Weights of a small GPT-style language model, trained from scratch on English Wikipedia: no biases in attention or MLP, 3119 steps.
Each number is 128 + 24 x the weight over its row's rms, rounded and kept within 0 to 255. Layers, rows and columns count from 0. The size above them is the row's rms in percent of the matrix's.

# layer 15 attention query, 192x192, rms 0.157, rows 114-127, columns 96-191
size [ 92  97 111  98  92 105  87 111 109 115 104  93  94 109]
[[108 160 175 125 109 154  94 117 139 134 147 109 126 149  86 132 141 100 165 149  92  89 152 105 141 144  75 145  91  95  89 127 114 148 156 139 140 125 130  83 139 112 123 137 129 168  70 117 149 109 134 103 115 103 148 146 139 154 123  94 174 127  84  86 127 183 134  98 123 126 139 115 153 131  97  90 141 137  44 114 166 123 112 156 123 152 124 149 118 136 162 140 135 153 104 122]
 [156 164 130 155 117 148 147 109 142  98 118 113 104 129  82 103 128 116 132 116 126 153 100  97 110 117 136 137 173 164 114 137 143 128 130 103  94 108 133  98 154 133 114 130 145 106 121 125 157 121 145 119 123  79 100 117 110 169 128 144 144 128 161  93 117 128 135  85 132  93 152 116 156  99 136 127 142 138  98 139 149 100 163 112 135 149 136 101 128 101 143  94 104 135 111  98]
 [107  74 123 118 128 115 172  70 114 113 145 153 144 115 131 125 113 123 104 141 139 120  87 128 128 138 110 152 102 196  72 129 158 129 147 112 122 132 113 114 118 117 157 153 115 123  96 102 126 136 122 174 146 106 127 142 110  90 118 118 180  88 119 153 124  93 128 123 134 106 117 128 154 102 127 117 123 135  97 104  72 147 124 140 155 128  99  82 133 102 126 135 198 108  92 154]
 [125 133 182 158 124 111 126 107 117 166 145 118 123 161 195 132 114 139 144 157 132 102 115 117 126 154 105 107 142 114 114  86 140 123 166 108  99 159 123 146 132 140  66 150 183 118 148 150 122 159 119 164 124 125 162 122 118 114  97 108 153  98 138 152 179 122 172 119 146 112 101 103 134 142 121 123 114 103 139 156 152 141 125  87 133 165 146 102 133 172 157 147 119 146 156 184]
 [126 157 141 154 116 110  83 146 132 143 154 129 117 157 115 133 132  84 162 134 149 131 134 151 136 125 141  92 126  86 130 141 100 123  86 128 121 154 108 126 145 121 121 144 120 134 186 133 119 110 129  96 135 156  84  80 166 182 154 120 122 164 120 124 104 131 122 103 123 138 144  57 133 160 137 151 125  96 149 129  94 116 120 151 119 156 157 113 129 148 123  66 128 112 128 134]
 [144 120 135 117 146 132 145  99 143 111 130 168 104 123 133 127 133 146 146 124 114 137 151 101 166 100  88 106 130 194 123 123 186 156 146 138  99 124 136 126 101 138 155 122 150 105 142 115 159 126 148 161 103 109 128 118 128 124 188 118 145  88  77 134 129  98 135  82 126 143 115  78 134  94  99  94 118 111 136 152  69  80 131  99 109 109 164 115 113 139 110 139 184  88 105 132]
 [148 149 131 143 114 124 132 150 129 124  96 106 153 131 168 134 114  88 132 135 108 127 127 104 142 135 120 136 139 148 137 127 122 109  81 123 112 134 152 147 162 137 119 124 147 124 125 140 105 134  80 124 195 109 112 161  79  94 148  97 111 168 172 103 112 118 138 155 139 126 105 123 131 152  92 128 144 145 150 170 114 117 113 137 132  99 175 135 170 106 137 112 114 120  89  75]
 [ 97 119 124  85 130 119 142 136 130 114 109 151 166 152 108 118  74 124 142 123 150 177 138 110 132 104  70 113 117 143 113 135  89 144 135 113 149  94 133 142 134 109 125 116 142 157 101 131 157  74 161 143 158  88 148 121 138  82 130 119 152 133 151 140 118 103 122 118 165 147 111 127 101 107 121 100  98 149 135  95  94 118 106 169 131 107  93 123 134 146 147 145 147 129 125 122]
 [145 127 131 108 162 146 102 137 112 101 143  78 115 146 153 113 126 140 135 117 161 169  90 130  86 118 179 107 124 139 111 180 121 132 120 128 137 125 161 165 171 142 113 118 147 137 114 135 155 127 121 134  99 108 126  63 126 135 119 141  95 135 145 148 145 104 110 193 128 175 103 103 108 119 172 141 174 111 131 121 123 144 125  90  74 131 145 162 104 176  93 130  86 142 160 114]
 [142 123  94 155 150 113 175  84 123 159 172 118  99 153  98 151 152 132 139  96  78 100 153 123 131 124  83 149 125 128 152 141 110  84 141 146 112 146 227 130  90 131 167 130 136 102 103 126 110 152 163 128  77 130 113 124 130 173 114 116 130 105 109 170 130 105 158 125  98 121  82 121 128 118 123 107 121 139 130 153 161 158 137 114 140 120 116  95 131 110 121 111 154 124 107 107]
 [110 125 133 122 149 129 133 120 105 139 153 109 149 160  93 106  84 148  95 166 114 151 158 127 117 130 128 141 132 154 135 110 114 136 145 103 128 157 167  90  84 115 139 128 116 144 125 132  98 125 137 118 163 137 104 107 133 121 184 121 107 114 116 126 140 129 142 118 110 100 144 112 140 127 137  64 120 110  97 135 120 118 129  82 122 160 141 122 110 137 151 132 160 122 181 114]
 [104 148  96 128  93  97 142 110 128 146 137 113 154 112 140 119 116 118 139 147 103 157 134 119 126 127 140  88 162 134 156 118  79 101 140 123  77 117 109 105  76 164 151 110 169 130 154 159 145 126 162 127  78 136  97  92 152 136 136  74 126 133 115 115 144 140 149 129 131 143 127 152 111 150 154 121  90 137 120 140 128 115 136 139 138 155  75 111 136 121 126 130 117 102 155 140]
 [131 114 128 116 168 156 147 127 140 160 119 142 162 166 148 108 145 122 107  88 131 155 115 131 122 151 139 130 151 129 148 127 122 139  99 134 152 132 132 107 181 167 122 158  80 113 148  89 149 112 149 130 114 130 136 101 178 101  94 104 153 149 174  96  81  94 140 147 153 124 106 107 126 144 111 145 101 123 115 135 112 152  92 186 174 151 108 133 118  96 123 159 136 137 102 117]
 [131 139 149 139  89 135 124 194 137 140  88 154 135 142 174 174 149  98 168 130  91 121 140 133 103 127 131 165 162 124 103  99 131  77 122 129 154 126 117 169 138 123 147  96 138 127 120 137 148 161 156 140 125 132 161 128 121 124 131 130 128 118 133 153 119 159 141 126 163 127  75 144 171 134  88  92 124 122 113 130 113 106 150 106 114 117 113 107 140  85 131 168 144 109 103 146]]
# layer 15 attention key, 192x192, rms 0.153, rows 114-127, columns 96-191
size [106 106 105 114 112 119 109 106 110 113 126 128 116 109]
[[ 76 107 144 149 125  97 131 114 142 105 131  96 172 153 107 128 133 161 119 108 144 131 133 129 119 167 123 148 117 124 162 104  73 133 171  82 172  87  86 165 110 152 116  92 108 104 131 102 112 135 101 106 132 119 158 113  99 119 112 118 128  97  95  84 178 139 123 132 108 161 122 142  99 141 127 105 107 113 112 156 117 162 120 123  89 119 125 138  82 112 158 131 130 117 147 112]
 [139 114 177 170 131 142 131 189 119  99 132 103  99 138 104 127  96  79 125 141 115 111 117 135 149 119 120 118 133 134 149 119  77 141 119 127 108 160 164  82 113 148 134 141 124 148 160 129 103 114 116 124 177 174 118 139 124 122 165 175 133 120 177 141 149 119 144 100 117 119 114 119 108 109 127 152 148 123 127 127 106 133 132 111 127 121 136  88 141 162 151 132 107  79 137 113]
 [ 51 116 135 100 135 101 123  79 107 155 121 186 118 141 161 145 128  94 118 143  98 118  78 145  97 152 131 170 144 147 140 113 150 108 154 167 129 139 101 123 122 152 110 139 112 139  95 145 161 117 109 103 136  86 144 109 151 110 118  96 129 123  87 123 132 140 138 114 145 106 128 147 118 123 152  97 186 107 154 135 128 135 104  89 131 131 156  95 108 136  99 154 118 138 146 127]
 [127 135 163 117 113 140 152 127 125 125 132 127 127 148 138 112 106 121 145 113 130 141 136 141 146  94 139 159 165 123 145 122 112  99 143 137 117 155  95 107 143 146 153 104 121 127 115 147 145 106 143 143  80  79 116 138 136 165 132 129 130 110  89 123 125  85 164  96  87 122 126 179 147  96 148  85 130 148 139 117 146 110 179 126 108 209 122 157 157 135 151 129 108  87 175 132]
 [132 122 137  96 159 145 156  89 117 145  93  97  86 138 138 153 111 111 153 136 143 111 170 116 118 140 129 139 127 124 128 190 138 134 110 122 114 104 168 147 129  87 120 156 134 122 142 126 147 145 119 153 149  93  89 144 146  99 113  91 150 129 143 144 165 109  88 112 113 131 156 164  78  90 129 152 149 130  88 147 128 127 161 138 137 115 124 126 153 122 153 154 155 103 124 101]
 [148 135 149 162 120 155 106 146 147 157 140 112 102 140 127 110 130 113 178 185 133 124 118 114 156 149 135 136 153  93 153 127 114 130  98 136 116 165 162 130  82 122 134  94 169  94 142 164 137 134 176 132 160 131 100  96  94 171 122 149 116 166 125 137 150 139 121 167 142 130 134 154 134 104 164 138 138 128 117 151 117  86 132  93 117  73 115 161 137 143 133  64 105 154 110 152]
 [110 117 143 135 165  98 122 133 150 131 158 158 132 148 123 135 132 134 166 128 146 111 159 127 130 106 124 123 146 159 149 127 170 139 157 119 121 132 137  91 146 142 130 124 131 119 192 133  72 182 100 126 120 121  63 107 152 127 140  99 176 147 156 147 124 135 148 154 140 124 151 136 135  96 120 138 137 115 148 118 140 154 147 128 147 107 162 147 128 152 115 141 139 111 143 131]
 [137 159 161 102 133 112 106 148 140 123 135 122 134 142 111 173 140 158 102  90 150 145 149  89 154 130 137 167  93 135 130 121 153 158 126 173 123 105 151 194 110 119 134 124  73 106 150 116 119 140 142 121 142 126  85 105  96 154 143 147 170 139 112  92 128  95 130 135 170 142 132 145 149 117 124 126 144 125 140 109 121 122  97 146 142 102 106 122 108 134 146 122 139 142  70 108]
 [123 123 139 121 123 151 131 121 144 164 107 104 106 134 111  87 177 146 137  75 116 129  49 131 132  94 164 132 122 130 123 114  94 112 109 124 125 123 132 135 132 155 128  88 107 165 134 170 101 164 123 126 115 128 151 116 140 106 141  98 118 116 109 143 106 130 119  87 120 127 105  93 130 125 139 142 109 131 148 125  78 125 107 107  88  82 154  96 156 144 151 140 146 144 101 136]
 [118 142 120 113 123 131  87 131  95 176 168 149 101 151 139 125 117 132 137 152 132 121 157 169 169  98 117 102  97 139 140  95 131 118 152 127 154 159 143 172 121 152 150 121 173 146 119 143 143 119 112 108 130 155 117 120 111 173  98  97 110 113  92 176 128 159 142 151 156 164 107 108  97 126 182 161 140 134 129 135 147 135 133 135 143 129 122 114 153 132 118  68 143 108 184 148]
 [148 168 148 122 165 174 138 149 134 119 135 168 119 127 116 108 115 111 132 145 167 129 135 138 139 179 122 121 133 118 154 121 120 136 142  89 138 168  96 147  73 150 153 141 180  94 131 128 143 117 167 144  74 117 134 129 136  81  98 127 130 122 127 160 184 119 149 111 154 143 111 160 135 133  67  81 164 168 115  81 108 116 143 109 114 135  91 143 120 120 132 139 139 174 127 127]
 [152 123 117  88 143 148 113 112  94 161 134 100 137 136 134 111 122 126 137 115 119 160 136  85  92 100 134 155 114 146 181 103 163 171 123 113 127 168 112 119 130 117 127 113 103 143 130 149 133 114 123 131 173 134 176 169 138 146 160 123 109  78 138  98 118 139 113 120  62 108 142 142 139 130 149 143 148 116 116 142 141 133 127 121 172 146 146  93 117 137 138 153 125 123 149 106]
 [ 96 150 137  94 109 106  83 123  99 138 167 131 113 111 160 100 134 165 159 114 120  96 113 132 122 159 125 140 100 110  84 137 138 134 154 137 138 107 123 152 142 114 130 127 148 125 133 117 109 140 155 110 165 146 103 140 152 125 105 104 138 123 127  79 149 140  95 134 139 147 147 118  98 139 120 163 110 138 124 164 144 151  95 137  98 163 166 143 112 133 144 180 168 145 126 157]
 [114 106 103 143 108 117  88 107 114 114 140 101 131  99 125 144 133 117 122 123 108 157 150 120 106 115 169 136  98 130  76 151 120  87 101 130 125 106  89 132 165 109 150 136  97 141 117 100 119 108 112 100 130  79 117  99 121 151 135 138 120 117 183 152 144 152 116 138 117 174  78 124 153 111 133  91  88  87 117 127 118  85 118 147 118 118 121 165 142 116 137 129 151 138 122 107]]
# layer 15 attention value, 192x192, rms 0.158, rows 64-66, columns 96-191
size [ 85  85  89]
[[136 128 130 118 148 111 126  93 138 126 127 134 134 114 167 144 171 140 103 120 129 117 114 114 140 108 148 115  88 153 117 166 162  90 120 121 115 115 121  99  95 139 117 145 139 144  66 117 128 149 156 156 143 116 130 115 193  94 127 114 164  97 100 168 126 157 125 113 167 117 109 125 139  78 156 146 106 107 125  97 107 175  85 129 154 133 110 125 141 115 122  96  69 118 165 101]
 [149 114 138 147  99 128  89 136 102 120 139 120  95 144  94 129 102 157 174 108 179  97 168 116 174 118 116 142 108 122 115 106 154 142 128  96 112 115 105 104 138  88  95 113 126  85 122 118 151 111 189 167 121 146 152 109 129 111  83 118 116 101 102 123 186 147 131 169 112 134 150 120 136 155 111 113 113 112 125 132  92 172  98 129 144 129 146  89  72 102 112 127 136 148 147 128]
 [149 150 162 143 169 130 158 159 171 155 126 136 110 127 160 149 134 153 139 148 145 164 126 131 127 160 100 122 118 156 120 155 163 142 182 138 145  91 101 101 106 128  99 130 134 155 136  97 109 153  91 151 111 147 100 145  78 158 145 111  98 146  95 158  93 140 153 143 141 133  87 157 142 120 123 125 140 114 128 136 148 119  95 159 117 139 118 130 138 112  98 141 135 135  98 143]]
# layer 15 attention output (transposed), 192x192, rms 0.15, rows 64-65, columns 96-191
size [ 89  89]
[[114 146 113 141 161  89 127 171 127 111 179 134 133 163 132 115 140 149 125 175 148 149 128 110 156 126  95 156 142  94 157  94 137 131 168 115 136 133 103 144 127 168 118 102 118 117 128 106 146 153 152 142 143 138 107  88 138 110 111 179 139  89 113  92 162 148 111 118 167 120 156 161 134  98 130 114 113 147 140 126 131  97 126 139  67 131 106 123 121 125 117 144 152 141  80 172]
 [145 119 122 160 164 145 153 127 150 147 161  85 134 130 111 166 105  95 137 118 102 131 158 139 119 156 151 103 146 144 102 120 147 152 132 105 107 128 120 151 137 132 127 125 139 124 152 156 141 114 120  98 136 142 151 110 156 121 150 129  87 170 132 130 105 131 151  91 143 145 129 156 101  90 168 112 132 140  99 141 147 137 101 141 108 132 136 130  97  98 146  73 160  92 134 137]]